Weights of a small GPT-style language model, trained from scratch on English Wikipedia.
Architecture: LayerNorm before each block, untied embeddings.
Training: a variant of Muon for these matrices, 5998 steps.
Each number is 500 + 50 x the weight over the matrix's rms, rounded and kept within 0 to 999. Layers, rows and columns count from 0. Numbers have three digits each.

# layer 12 MLP down, 384x1536, rms 0.0382, rows 0-72, columns 0-191
574421493432483486474463517519490466500516477412578516467438473571528475561526514526422495498565528525571556420471473423510461549511457478520584521405589528528459558514461572517524548464504622512433519487486570595425532593508522474539478446503482452510439581529511490543514517542560423489523467532488524532560446518576541419481487573520533400609510447493395527550533553502507466488446399500572582475470567494464450481512498556453507490507457542506510503386538442437534483445528481502398489485509459511470603513477626452522459462575503475547564552638517567465470542545459442473
489423575520573519461553511561552423448534477457461504496506468496551532495572447471501484488444488499546577532518444560477465519474556507538517503464527470542463481511520514457555416519514454580542591425524513507375456534513514500571437629479544476458405440523485568495542388386498546535543580403501431493502511457474584495492510414557383529417463625478485502550606458538608594529462575502474520595509505467488519488481525539499532499408507576415524488426573431564485541532472476470474450443575549454502567560452449449519473532532475442545512490499500527437490523448463494377
473536555449445482531499480446610444493442421498494497473517514371473494562520624488465424496529468484476531498525454427416460457511501482524565453421485402481468570488521505473506395559479492534456497514491479491531493467488482454508492447551445487482460570557563516414530568428502524552469535451475561522478500452447409590567500526585530447552490499546450512479535447520528436600558452522512530430577468450475473507523409598584489501436537541463484543451514537450502601454411486475503572453539577482473513535628490463419529394555517516426523487494463467549493563512491565507
518541536514529535452480583465502557452459526512546444492442479467481483435519533459587434434427397487560507382473487495501565517459540447488547569534430488563405455426518497518545440473561535506467594515424529591438480444450432549470533594441439464445486537526530472524539489543481453488442583524430514413505491534442556430551477509490552560479596539548515532482534546639562525525496489500425487498503483481428517461495496466433534564529463506508426390540463495496440359551488508540475474525495504396502450459417519484520569512527527504526482445568495540498481519606458595492
531545578335447480501546481353540512484547464492521501408526531530498490483540432508456494512525454473487505396403564451474450555480569543431390539643559464374438463452396451567507463543521388521533576500481470447466561604522434535546564553507488408467491436538421542453442470474519523547568502458371499491508468424508492493580465502480562552453479463475425521513489545423508442471566423496629450531395550537502477508493466392553538495569456521502508550481511521481456467545493498509491521570480539447561492506499506422544466462562446517515428456454468425573481516546549481535
441465553457552500489437460572588562376530540482456451471519454473519492480543480531508475467580458539487531427509577507510525411481488584481544543395512524596428509548508555510515538488513501480406436502550510447440413517558479432472477449492379570587533467491501517420547560541537432487447506438485529497471488548509504473443534565490459482539492474527496436465471531508567539550472423555463574551544484524499507543484571455490494549453463506455431476513419498506504481592607457551578490502539486483502580478496464507486497464446509615516516506434538539484457461595488486522
514368374616515469425585592557483603539459528531572533426475567504522517525454508502508436498556556507506500417576503605435505507508518457639567493483531441488519506558515531475439479554480538423452553432429505477492499512620457596483584488445506365443504491547493476520447501502505488530522501523452513486464482454555515503377485556511484470457509554547422555492459573524483484437519458499494512450517556419525501520489533393493452442442361450507430461446482624593460498526463446505469573499464485483460423533490517520366456569445545621540509502515421565425550453617478416492
468488538522535498449473420489441515536526532530536518475351542546519471436523504492530476473558567537541603473493510482455513582378501474506475485482577494538467538415591506534569520511480534441411451452442564472434504539459486494503472512434494575497505557397502571435488481491458536349400452465486558489477483448451539520494439465433513510510538403530618516487489483609523539505503612552444532597549542490540438529490515488512502467400564576489489464502547533505511556530470573510558449509575423515567489475432449577513532461507546430506418505512545490519496483537368413460
531440519465542474675479411517478414476574394496505515441506480433465601542502503486455461394525567504478452504470537571484573486495441417471584501528483487492475492492479544610486511477566491418505465515587551570533518465539490496572561408483432466506487442481465524476430532485566491591593434494577485561513517492552558471421503544476558482465500452474498504435514539439496653470527494571567473504613478544556518507452449476446492530495543495524500484453554466454484516466526497580596492457419456442518547533473532461458528526551516457467545511478420581535506549404505487595
527563434444485437513556541523498457391523489498534425431446547607514493537447495563565518480533552527463424543426410458528588416491532572539471439467555503566554530535491508523504475554511505554468484471526512590494484514474449501454539445450517496583469437546575515499497565572504499556517560535475463435562467463513509475542472447458475476535520471494467556518517415498403430562450565486512554481506508489480514360568523532537478440480413503473572545406515570517556477496570504432543436501528475537449498523516507502466484493446544537462507538550488523503485464533396499312
539497545502513421514447413471453468565579516531490538528478478624489516548483451467442484511466548448386471559487477558476591380490477546536533504556520473562463555403473488496413519570478522461527505515437519480523471574502448499546518490426506501581463502468552455564520483459449541524523528442617457562414498504476488533442523473498505411404505501500581544425445471454378545493575412451547476480533499561562549510446502437578529464422596559525571552563496512493483458521498467521562497490526398487550512502419534542512545541488476512496490527442537451483534531424530508418
485484530537429504507471571459531486470497501567457543485433449413432579511543399448456524540561575508480579378564414519454522511536486541549509445529518469584435450520483479459581621569435544521525560507498514499494509572585455529509502470481477572517527479450519578552494484532493452427447510492515417508520510503474446480542520491534490507456551574545520460495532507484487540534439498591441486645512476524487474528531475527499477587482463500492570460429489507481490456524456513576456396560466561596536464493504483449455470446400525438496472522478410531536491569475437513398
441525421493413499538581425545547471472447475529423499464476477519540616546503413476493393488519459557453471475432489550509486470454347488442549568415561541578569506475545514475558513575465480535549518427402513487458497618527539543494492585488455517412416492583495470468465546481551520563439490578497435478522476545455481485463442592484526477536544511513450483444544473528467449463482504507485547425415535520529532494528468525440497491486466488391508540548444563443504459448425563390555498477523572502451573509459492493537461556551397414494473576513490501579476443499404437450
463592489472512504555478562496450436457527450476509428466451526573555452561535444445462544444505497510565532448461461498493518381502564491514520521508581483428444521517500546496435509475484533615584556506461531498495442489591430488600413480545600512482490512462489423497564510490437469520490494460441490482475450456505542408582517402422420514482457486497468609491483494477541510422465547537465458482455511444535565529502475558493461531504483564465497483546505557443558537471408496464486479505481426522508522449528539480450477547480461429457551518436546521461484487472452427542
607485513455567577434395521572499425449524494628519492449541510533573460375520461477521468575380466547503529448553519525539553519588484502509561464503471561427452491556550527553483500525524534443580495588425510397556503524424486495514572515469530692552541520529498504474435476515491426522516510394486587537480444622493596469507437590502389488545482662537516425488526576454482518532571583418550546507587506414542486511502507563455505575381509506522511429544459545538515554604481494537470578433496530470499463558502444483557541536490470453531589496529484476528440448635492498551
505522501577529475505438512433445477505522570482511473506453479393475519518400551502448515469478502514453422470509441514517497450418441464469432439474492548482483481458531471543395483496495498512490456469520519440464524510458532525556449476511446557547420575508513457452475519469503494543479529460508491432515432493388529473554418511526503490376496595509503453493463467488447393443483619555523512457546532460449530522483443594497523503450514505506547495520494454534404510463581445416432593580530431492505422421572525483524505525483433526469467463497607543487528548463521452421
527486472579554557522529417480592490535428459486488465538536439577527481507592493484495462577606514461534513519536498558566489454513488606448509549451557551552436457466577416495447565508451461559659473435527487470499398483563429506508525559413431531471477479516569428377502523551519470481488580487415446297456513461521482556560569529467435446503497452452477421523577478498480479469525509401509488508470494485549545547502476443462506441515548490449603504518587441520467428478499458512484523461499475530542494538440592556577573482453597488483507478476502479437546539397591460507
538429462535529521420489499564511488498457530536501477491436501440468526559584621501578491549445495520477529467437472504454454575415571554435483586496393454538497512547508429437487497512418460460429481470475516416480438509389566526488507570595553454501460441393485421511563545599489498501344582494438473519595535485517468513544483528453540447489524470606492527590547476524560462478436476450477423547466532485415425563537485500615453465546522491437488539542435458535497487511439522571511449448522451389547532477517526522533514514487526563409506475442374532511540429605494540459
521431380435412561427434469441500478555500483475481533403422408410541506536505416496533481477528443538516481481475407446527463442528367538453433457459563486481584524538514460467538582391486504441534480480605450475557533582459507479479554533436553576579430554524489552601455626560504556526513517550448501501459501574554511537470508565498525563413546520482484468494549429463525544456412461499540629511609546447490537509518558501529505537421533463421429508580490515614536474471506512487465533412528601496587546463484592481464504498471458508538595529445608529461426462444540476517
486578500536454596485503533559420433614425487483578436471541454490456470424530444438466523567532517442510495589499599538463499459525437469446548527487516606570477569557512503507504431462547490513529465512435545514483463496440534528515558418496476486430548515499577542562531538446590502516483515399545494459407475502529549466492574573432433531444455495478520575518557532464353488460622502518484536521541539461516427474489474595512496555537544431546534526520449489480535438471547521431494525458445570557577534527494489515541497497423537416514482559503512414517487468459510584467
441479504524505572513534512540456495492455513555465602544502462453535560452540563571551605566504553418468525449405452533512440536630484557528539569454497578486550437485525500531417433514539532436494550592426528424454575525520498529477477524434520461496530471485517489452393493463535566521448454574567422549510520478487507511545512491468460338581503557502503441431486519472475561534546538461487516532483522484533486497432548458467465584482505482595593556572567540487522501468490555518476453451468502385497482478467518456511459624502487610599505506463561599465518561406512422563
600494489483531494613476498552509541445474516527460487535486501512505618534607476580487409481453503453625482524392557437369574474534493495452478533533432530440491470451553526452522453439430528421482482519441510436555487467469489470472470521550560546531511410492453520454405467465500632520490503570503563507397577471439454564558429526554451438535543539515515436494479466523504531505488653493613546484519499475523471448536524382532480576452623534403487566463584509439524489492425546483516501375545439511459518412497513488473551532521572455511444476343462489495474425561488523501
536376466548447495421516415421444425464539530536531554544444585467526612450469532494527509460413501626474413481520459420499571500422480568513451508493535544504452517536543470526548529550404490370440555485540572539482505590496619440479542513414407493527516444367509501565506478519487520490548443441474438490517478588523483537458537507501467579504485516539475491497478492559490425527515492493466497519497598467479484413438553473467554456510430543594514551498512531458482495493558480481499529506527470577460489503523467588534546451521610528455459504497569463418498522502476534387
469581492505495494499502490583505570533497576479545509527450463516387485446415491454563534460494538472556489529627520475502416566466532404510553458435503582494544554574455481493456500424444455571516466512572552509483417476571513552459499597547526521534553458488535548546472442487447482451553483522575545539559527484574575507547566474467486471570501504506358477551545427529502515494501546541471474511471548455574446514478534474573440515487480475547414457398456475525416443509402487499505416402475519539483483404524435542561540503511494500516493497479538473473494533465409496616
552564466588486594466538547469457439504526577573568502542471458469444475439452574446475503527559456499538650482425476557552537557534494473411559552448571456563524438424477501475513454464594529397543547548521577477449461516526517475508510571624560512467531460514474514484558418541590459416556490440548501501514521472519402523395587473550553504488529443473464520565532676486556494448442458496520486441497457438535527544490500487642471494464555451500404464569483537494452454452535488527554462446508519533523528552586405473520487533539467438451496500576451462496509512516502532450
580489493532522444431388577542468498585507565543428508455548482505438443509617552478538433494526436489477541434530461468570563450448519564477459506491467559468469480526535529581535481502522448558586483508407495435544422494509530432424469530455566428459551592430462514485434555446496456513500463462551404511543389516505555524509502495439528538556471569511595534475429572549484548435481369386409500570479490476491398497452509474514522452520498482438544541506476508556542512506437575481624499487497432489550457513540542513510579579517466443468424457536503449533480484451433537499
511532541422467514446524546428565422486525554540530532488425455423452553431519527527489489526460492514457537599471438510418550557451588444506491522468557491495469556596397535564496640405536564457561497561575475480467514514560502531531410450512424385485474565450525556511464428564416517371512414522341584546541507476500543431492487449465428372477462549602409599393547521494414540439453549574468541426497509550436447550447583574497471556498489475430471453605443453454545417476457488488535552568477576539539529524629500553543531459556442418498551652442484406463553485527549496486
492535489416480537517559500520481472546560524503556513546514525577595516519515454481447527512536532481412438561432503407553571446528506513525474473391517427477545496607497424468494521524461457527446501523552565495445578518497447444472541456525480527606486511554573494484516606473530531527546558606524435537483501514529454519450496458512440477559451468512576475417491482529611490593560423550548520443534564544465513467522509506511425625452495596585491455465574535483541482418578517411503611503474476688457508471476480461509480501477517476378535472494460561604408535540493445551
453587539542550526605493481499470469528564537494523562478404487477527454507454529501586524560526396504475575556491528471531483542471406504545434474506545497564606503485501554494441464431542530526538479449503494583451529605492484495449488472418474373534429498448457520497381538546490525531389459447435520461503419547495601469513529522417500412500416498522476508540455484493583472525528480551551503490534582498626420456507538545553466464547459527389496541507563495488457547498532549514552514483567590511546453525480463426528449551529440494512432513530569466516567473430580448399
499454489461540530532542520508555549529451537501481542513536534452518490482500490558510513449561455530489568446481523444470442528487534524516549454569544499530591536464500492519511370456492465548542509555495474400589524516511532428498391485575548491502544536588471491432518567467518477601560424470474509505446457532377534491533519530438503518447442480444553534480692502453431489575442504475491465570462552431502491546497476516532491565382535517496384568466499534466492555555441469426473471495472462548542406449493542492402523424463594458508574469506490451553478495467546489595
495495499612485556466577408508544498459539505483432479543418623550447530466458502465579425532471500380469544521489538399589505558508483440490556481466430477476530548520509576505522468531504438419484467491576461462547427379524462485561437462467503531569459639490542554471551510541417410430544540486503425521540575516480484462493591525514528540598483505430516544506489400564493494561557494455527503541502455424517509427497534518413505533480459531434518552421518498544502456580571593449464394466531511548604467460483458436606484478452508478481506533476459472489455492408552505547
430508578447483551507508464553554476517404450441547558494539479531556525573568541619533462469454539531527465434501530563472423485504490601467520486514472515576526486463557430591418454456443501496470512545528508478524503496535536511455567520488538476507443513425525475373473584441464478475454548556456546522406536521514461545533486502522498553506507596464553485467432438563446552495357579408508451434433440511380492473490596523548538524491498490573529562473461405504581466481483497486535482491533452507518495435575523546434492525595549535495597545533444493532508552508612527492
532493603533568511492543493463495451453419515493536538535551528493442607581569438514448543495510515486483478423467523482518543403477463582511460452501497543484490473480430479523457420518607487430517542537471437565511499505560488472552494553533410561538536444487509391490458499450474467431472518446450392455503429564532404509508516428475446422445471326577528449480445496548446427509568676476434558483473501514531551515574591561531408607456562469571505494518453487509486441471499514506558453459571536536521555567507465462502554573490515560566577516462552427580486474535407570532
541483640511432500528428581443461508509493436511514539419576486469536489512492454462427538510488520564481546395477439490479502514528469597501567529548575566557463485449486526571550503441430564491493487443577532511484526438527504478570535420511551451486502461513507489506518530497440436440438493526495458552490460555463524496565490555507463424452537543471516571498568515507582489449423512470424442557454449588484461500528529489537536473407494588411516514467503534493496483488493408532504430457509561546521440436492438458495566445507490543583416496525534617511508478534509398458
526488473561428469530476511551487547539539387437465497408506552575452500490448532578506495594489565458501443532500499512490442442525503452514466418527461424606425538531528456531464432560479463580516458507497488553493484584434524519522424602453555492549501484483461573487493441520527545425559507457603523549503513500362482448545484421580577444533465451488515488597370515501492502478431566429562445547475432463490589503521559484530558429472409477475533558465477463532523479527505488501484424532436499488504490556458540498473474468489512457487516457503506518524530462541522461524
462523475559555485512531508508458519481380461557532433584544505523537517534448570469424560494387449519525412461563518467534446471565533503485490523464490560560543534500492430470435450451475417431520519479571522525472553564429455493543512537429527452541462544453488543483532494517542545482595507487503568448453542453570497487451484465570526561498567463428457541416563529538417560564497540495548505430519467539603436534524541513548492467523543480404459451364512469543478586489586451431525472426545434493560523489558433573470562475432448501419536519515581452464495498389620540614
436460476546561478545456543479486585530475542563544574562521500486576523513540507572459488503470535565511496497553478432567512448496464458381529541493511450474541439548481609458521513427497531548562485522437368468546529548477438589494476594512482428615415559411529491578505551500564494525424518509561410591563504527543448500470482488435538532494586431495491406552527472448469539512463460429511465516522533458404526457586474486508465487524472515518552461629558471445426508542399512547472373389505565467546565521439455482486485499421575606381548549414536549462589518554548526517
505468500483536445593503440543508433469499477452542477543434525498497448451543525508480497563495533548513529521393511552535507471440555405536466602488428459546565474527491545520524527502499575437480466465533507513500456494494476565483482419553417438485476505545591542500522515540502516479580515512476568568557573539545553510500455510460531524394491498498431434513514500519458525589478497547484495451453463559450442493511419474552513501492462468371486550567531502550504557490408528579475511475512509404499480564502514470515526497415489529630518529518441431470561472474471555476
482553523559510556379549534514493487469566541512483506506483433476419472534539517567537502467488371513519527427521506533498425518429541473579676511471522507467516432525532505532504506554515592416489559533526568563511617533522536494473504489483482527528516432487399567521498535540516514541538559534395569503463484456446490446502483457503460471496454442511461428525460515434464497494478463535507475557516448532643554476487488490496570498466517438456495491535505497458465458542482464402524463380421502500537470599483508489505524454439488485540473473466498481467530463385533555490
462621385473545557432552489533435507581505531624452444557594454487504487565503498421529496496514455567442405489445485532527506476435398513509467461459529558545590435502577464448548590478475538493478517457560414412489450449453544414452488528513588497437581568504485541465471449510455417524479529486480480523470580519519489399524440445496507503445529545484544421486507516433494543551565538459498506537531502540526427383490482379536519472534468456509515450500510523369498532486534475493447432493531518470579495471434478502513547574426468476482540576527510490448520530412485429525
493431494517484440452579464617488499569537552505335431471518519458608536435483386505449465502472490351473481611500533500517535492451488500584468499495440555574493565507424451506517386471544487464399471465442485517558549502543569493561529533483538380516536457472473560443470487557526576517513529560498441483546417555524467495598521547604521579382511582564543436599455424501518509481573501581445556516578588505445535429363527420557532475549472466506481515472515405483483502603497580484472510468471418509453445577425586490627460471508465465509497450572532518510520475647564425575
450542480510582458505449552484481452504512533490524490485536551530531489508562369586517522582509462516534489459578497423526578493511477491486512519511449511444423568542582445501466568467513522467536523488548414491434480450542468519518473541661451493538490509498501501458571444484487444537467526481504508495516498535492468490516529506621466408503477518457575535562425513602464548423526456481446576427425476478429484456453526446496603450564510514533491544576565490442463451541418563450426548421508544565434532462441525527458544416408534516506554507471443492513479494513526482599
547426436454533546497440407525456523451415514449510462557338536523479565272435269549450494530461456532479328528494546517475533579476483419467521458515492570491500575424438511539465497487508449524519537458481564572475534471455525540542572361501565515477624561531513518557443484586528528496544492403413441488490457580444491546394484567470529545567478457502391576508499640540472556496532529575536528530500481530564378555578555485553504572517447510567462470508521398413518462495507539551420509559502478507559466547476627579453527483535545524545475516443582603408467570588606524585
479449524436472566562569561439528470428527507528414556481496479429556490526417450513584436596462473558522566478497468525528474457395504450498467490559530552390541493480469488507495489589503494592575469419501449483500525491575493436543537512533581434495447465568486459537547591376547559507529412538427460503486530497534515508507444558501441627545527556414527546497549445464548538504440536570494446525418494504515546494442474454548573466428507484487429467575558379475479497466407529492411452482502347540442550536479560465502593504564531570466594550487388537446474557580482488430
485495441486560512541410663481505513512514440532513558522401425436508459520442570496426513472443497538370442495454520521500512430439489503533543506469589539458542453537457488459532436493473475465440427505531519472493477427502438436519412536519523454500594427602510462483506497581479582446520528614590556511558459528510496521504549376535500483462510505430437513547519554551472519447468607473555503420512526508565437506452459590497413567421458592504557470582467484463501413460486516490576461484454447438448486351479485527491497467499536462504454502512434553460445461481576538515
508616512392327558506500530450506490432592456407580481672468525583525478488449216533433486640482425519529633550623493520479583538586550458443452459624501490507518500460451487501520507573395533624529657502508891570606457509620497444362560486504530423441536442486509544561582559556502552583445507448522503477372581546578368488492673482493397478540465557555447556571492489617525543464657540458505535426549587603561447538497437466573597575422428473315645542570421480338526362437520624517652609611603530552496522418650533512498559529568583536478467630551404515442471611565514505618
464493559538436521396475560606491520539597444511504434527554440523475521423401492414427475547412544516421500499522552541485524554466497493505528483532512403562513447555526496505477480502535483571539483481534585444471558537570469491575474354481481541504522501520472376445484538506412455519577484538401558505504488565479482532383513614484467604487470533547486456537539624501558457446518485431501445366476410414551551481543456560485466476471509477459516486525502512601528489426457498550460506452516437513472537529561471565498496590462538457447519472461517371478589505439558579394
500473440548515504471519422467589575405520491449530491450522474483498584518456564499454495541478581462476500425467512586517511491538598459442541514492534603473449360517511559519548524476555546503559502584509505481491537518527519520478504499546427475478540407506364443507504480498535439395507494486466507364488494504479484525516517546482551477542558441507557465534485510490605494494423517539474480452537459461483527514490531452463505540545496582521623530424553499501466473569454550570534454510571591538489500482406472484463454528511534429456456528563485451527508424461493445575
439500506506521512502501436538517476514475543487499472426452474482425502488499456460501436506496541473395533472556541395522476542435463422556418530507457439453426437506499403471546572440418502432467525571467505458489409524443496427417539584489432515534398506475498567513508509427464540560500481489488569425505459418440543519628490606506493512525469474613494486503494479489490433429518593373518481426506475565464462536399418506565472519532404455457491487557444509454556487483418635480395518582507362478483500522484485400507519450444530394442594420498456487489500576531505450531
522483411500523499436472533517573481507618611542562476484510501395497414550536433509423455543571524519471573487532447398548505547551449463510501401493591534582535536558474569501588507595463475459480511436538531529584542456493497528425477443426438531424521589443486409523492480538492487531563509564506481575529469525526399511586474475533496512456424472477597572462481585449544540499490445542425499477500510500479501499498563478539465392473538499465490535448477511541621484451637552407526564498532434486557444569517509526491496554570429568523433491433514483574527474528525441467
543552542502457575494526551503482424444537458503409485444507550451503515509439479524467479454454531523455461503411496575538509488491479499500603468482494467501458509516441518587439563533469580534475518486636437508455475449529443510503473495454456416393493572506512525500520548504453495469577514458537619502516693479557494500526549623425503453507444496573452467493610478451393510474506542532433468546419510585567532599451564405598464587499432468489480430488466548457476446457567455446517551494569466491571463523453456557445437384441507533593474424560540486552545588549512494482
546537502450441580492527519512628497468487462551407589613513490489547499558561549494506540441531496548517433464538496544564516435567554589464523462514579477507503547521571479418489423471506329529492480464509524420568373432510432469480482539432551562552447490489639519538510458388549533576505514467532464461489468484531565486476604400532559488472551443548417477508575572428540516546534537463539568567434507578371553569429479498505479502466374569551517439552500500489537547590528558454525401586510464459469479494484524574526484488541554340490486568342489333482481524514606544470
532393541464470500524519557540516508521540539487469577466476552437466519462467566478576463454495465539540497485493603546536486436451484487494558560516571467533572421497535491525508453471518485393505490457617461405503514545472563495477480474596470498501489572454492434598498487511523482564552508450485448452492433454441512447517456381463472481544594499513396489452476544483501475480433501516459526515561522554529460485562459538490533591524555456595506500541526453487485492391532550428427485455484643515577563487521603504403499544523434478436572400448446370550501466480577476503
551537506540460448471497473478559490466514512501498464488460468521461486553459490441459446434586623472448529486471453431396499514570466553471577577547535523556560490500473528571473444529546497437515513565488518569500492492494464475506433548465467543482417488518474484473553562537550544571512527541561522494395552576473567453493449500508597595521574566567555473522451364460505512499506519484581573514487432517562537505528494466556537469528502524506545478541585458440470420485513447453493516585521492539468467384410402492543554503546514504488543560548472513527522459493537468598
553553525456495450478429475513446503531494488445444505498478518438471565498531456556510540485439547439456516487593508511539439438594577621493525436546506481514548419513533507490578541509501577493542456481515532444474463473529523546520490428565489481501521552487466535476514488476568490464563554490435551697500449490559428483563511501381503452423582526628457542556556419512550499493488540487501471424474521515481447507559429525481477499512403547544565495554510464438493460506537508497506482467558493417577504463421581550490535548446528547459529500474553546468547472521483437448
481471484476513497580487527550558454505501510503567549470574561424515553460455500440458440465480501428449483481552552514422484426492566534588545416528460466499511547516553474488465509437460526466534540504584446471441464460490489559479515549448532488471514492527539423481499553471536479525501492566419580532551521538497441560508436415519504521548504567466461449464479459486481581456437438533460526496510558505486518550580501509521472500508615566543471485499493534460540467442504486566431499494408469523491590500527590545500436481450525448511487542461604486436502412415478467458
459526390475503507479454567468482501527573508468526541422484630508514520480512564490499441473521576534543454465554549514558585549493515434578522525549426488505554425479546530493533569518442495547405511556504526500511542515503520534495426510611500515477461452570505501408529552489518467452538466546313494513512464534380534521509530543473522513577536606507573504528517518440512463450505463595508486490531526441560591527475518437489514429532488501454464360464612473480513423466497512492470517493508467429450547443419491484460500618437509444566465426583543484547493552547495488537
497525513419501534586457500503458522600570565530475515443415515436474469577529422471582527499538503552569546518565525468529460506474459472436569528481430538566469472451556489463458397518595469452484448510477418523534511497409464422563503469455498532474430521508415472526520511524492604514401508491484488490496508524493518527553486501513528521503544418511492468468465602492514589550518479586525572488597524542565502443554665479522479486532532541393477514462488450489477471515501551510461472500456503474538494417448482432521588501547454595448512527569480563547444514383550421572
481559477452430537488545455594485489552502435539400538571477547405495408544504611457497444513531482527510434468508523474553534434455475540483530425471509406587459388484401459504453538504528571569406496561560477505473486536580520543472553508456527494399475455518560523534446488485523457496527548641477542605477511439505482492424564536484425529402500570505530581532476586523522503618382578525466489515462446462481456537530563492495495496573476414498469557468562528486585408518416537491463450537545576562554490524511557518444510490521466483442489420570580477433504493583490522520
445582481486444530426552529486377404482426480479493489492496484515449476550551464490470475476543505517547623560515582527480508487441447502504431569453473432526569561480492491508577502483464568572505446477553543521442549608447445499539580480469422527506520586438453439466548483531569515469581558386370605523523493518534469571516436538440439563544515389493513410442550483442503474645462504489525464424572459476527491524573436498531535432502452546438512507517513489583539565442552526521480469411532440497512546510412545537534556332514558505512567458539547569500486481511486526586
428510459491539513493480488484502525427524525491424480499461476470542504598515502502578489475538638493488460404462501489527484557421498422511514503509407481454407554511537554544502583459462541439571361526557497521542628420496476558458518519437465540499470558504489448467452479379586544566476545544438446635490496557467473449540539525590525447585439546471502481611529541517489473535404469564558478521450539538450522547571430485479437549574556600640516530475464449417507537522602509537457520489455460440501510446563489424577457528472439535549418536503530486545479574431531522519
501464415460466472417510468526507569528516528546449501471491512476496493442482548448484506429545625461551595474471493609454587543542539510521562493464480476478499514444488570580536500485516487437464465554431441493416601572545507462505511473466520500509585503561444564488420471487460486563561533520608428480538462575473507507452485566488424432506508495473444407465517594530495507540504529492606535561515645535585547514475529515541492463549502508535521524545566491540483497553423503536455613442486443581470558588476507564475458523519479547540526487502447495485479486479511508531
496511511522541457552511525570498435554394478510500528505464567590451492490481607453489572451485500451491523563591440473471592546468504457431487516474500565440544443526519484434584447421450439501479479495612469514531467472457417551524495547462478451559557590421529454541509568577504535464535548608495479489449565528452468410555440469481467514558512501435601501555504442458442459534546528468513467451523419504552523507506491467556507460585505447562499418552491562432502514428541563463506538447510456545537541540534467461571466535520462499518416529478449462494449495522514520533
479487469452445464457462544431506484443561446512530452471536533543544516527534547483460484447502477532500485443529467500553496582419504478517501599614531527443559555502569566389552502565520506443497488431449489554501470587514504482521534437436481497581488546484461536535456491476504446520451535495416564533516504526481523473480403540487540585512530490518503480501543516503524519519417409484474485576478490447516524517561460527501503451424538444487460577485573567584535479518623483538491501460560445484572480508508419462447444499537563529358569459516507562500507542512327403502
503521490561592459581513548439419601572495518455437492451576499496487458461392458537431566562506483492563568487476501507444577452414465456468547492446553453451477599572390452523536476555505489489524497509506546436578503557587472514458548515521429489494401523538460532452528509577518484482440596451581532459526412539452459572440514564473467533530559546492424518507607520492597477434515495450423514531458417491513578467438457497446556578571529508486494600484365425496475467570534426463474516475484462551484492472491472448476419525456521583465439447507606461542498543445542506551
471551555526506445441559511547477512486461435473488508507570463557524488514534528560470558493490481499422523512501479607564522467616448568527526505566476533455506432512494456499600418537552462500501544538524538488562497499548548549615433504535492518519495519560503418572492580605577551476473572495541562471511495536557607501583510490511456485594548409432603452602502382430474476526542450539495532388545570465490480475480484490507506488492453464500447527520531544516522559463525527522500489462484526524442515439567546430426490469428514589494500455501502419471498515469435495566
531517438455414463441517521467569504539609542488491448432528502507533517523489476494532514453522475527582465468570486605525466506522434522466527526460491612461442474532436505546540532448492493489450476487469480512541541494487490530510507563519548505513429434512549498375539547508529512517539531459548544448438522474494529585510473534466570425513441472458579557505499391556565530497488491426533584498511540469524525466423597581496486518519496550475469480510579547469496540434565380530450586525521591533524513412488520458484517553518513489563546609565528522500617484511455470523
505476442513487618467496506505470541488516565479527478460547474482488514545506608498520501464488510571529371564515454515555546466453525448447516550484524522500470482548564539470490689497587517579592463445484462524482459561547560424473519396550461541429434487474534512586460469492539530528524453519480428432500396467532504522444518601542497563496410516455522399437477473424484572552512442502486495506514490534615494522420430512503523440494522554595516468532479497467538503543434650504455546458520576496457482555462467496360411494502484434547549509589464492492421534545519482512
500613555487560468378432515523420478482440392496517500534571416477483520542519553513475520439521483493556503608502493486529487518519470475533485473539470404497575517449442539450531458426571458437484480480544553430487464593556425495494578490586452536506452490506504493543513472584505554530467490485548517437492439552509499405417502524553469494566485503498484533485539527469550461501481652467421474486575514493505510484513475483418552567491468511501372468516565443585463510393547577502541566515494541460509521538443407502556477550498482528536479544461541479479422493463597517293
453510481477456529533490461457574492551544510486478490489523485484593501607608567494536471524447512505677516443548521462475423520401539498592581474483433534511553566451524505573480510510518507512553563437498569465611530435483475528466582533467435436628530457513560519441539517559531520534497460527487617545526470346436569518504551427494449480443488568595531494572527424506562392405456503589474458462495502572546440475500546471420407574502509460510527499512467514461577482541530468553489506555457450482546543453607540554463477508472499512551413506501458484534466511502513510393
453405592456586447509478384481521504588556457551422499494536479528481511531531505467450474543505392435536596441539483545515451551521460502528505400460506553479466532517548452430485546483507539575538459468548461478430507568434576488432511500443537442486609471426441415485502575473520425562459525565406538493517395536438485534520493483535565585512558431527490453486564559442520443490384444474482490470470531515497492526524480424428522425423422483599467448446570541491541599468461579415525514482513476560489483456456527507430472615554520465481564435519459494360446570485497545562
599508557466524558547428555443583515471479493460457458506572526585464443473471545502494486531429388460483433517595519405497515504461470507452391535437496459529498467525529488464567508551560530505440492598476535523513514465527464561469403503563544563425512551496467475502541546557491565458530540472518541472522566468423629481525467520581541537441543564546549494504508377468488523452515535598550549480557541464598493421484511558524536452518461506469491576569493470485493476588546489543588494547423597474475581416525504539551469488530512442562603524436541548561547460488452432427
465500578375579520494561487461498518488579526457549474430531574475545515533529525477499468629569500502435545543457366477526363587458381483515532475581501514528472494465528445506436527485497534402421504549564463391475550555567492504517469569554499500557519546539477453503558589538590536428476483479467503499483512492502530520539488445489465476466632515598418472547414436537571463540497563489463416455470546511471429397512508478440469513491589468438494471509512395583558473487493522461494479579636526533620498501534513541491537483538542513467477501468533447519496537452473471468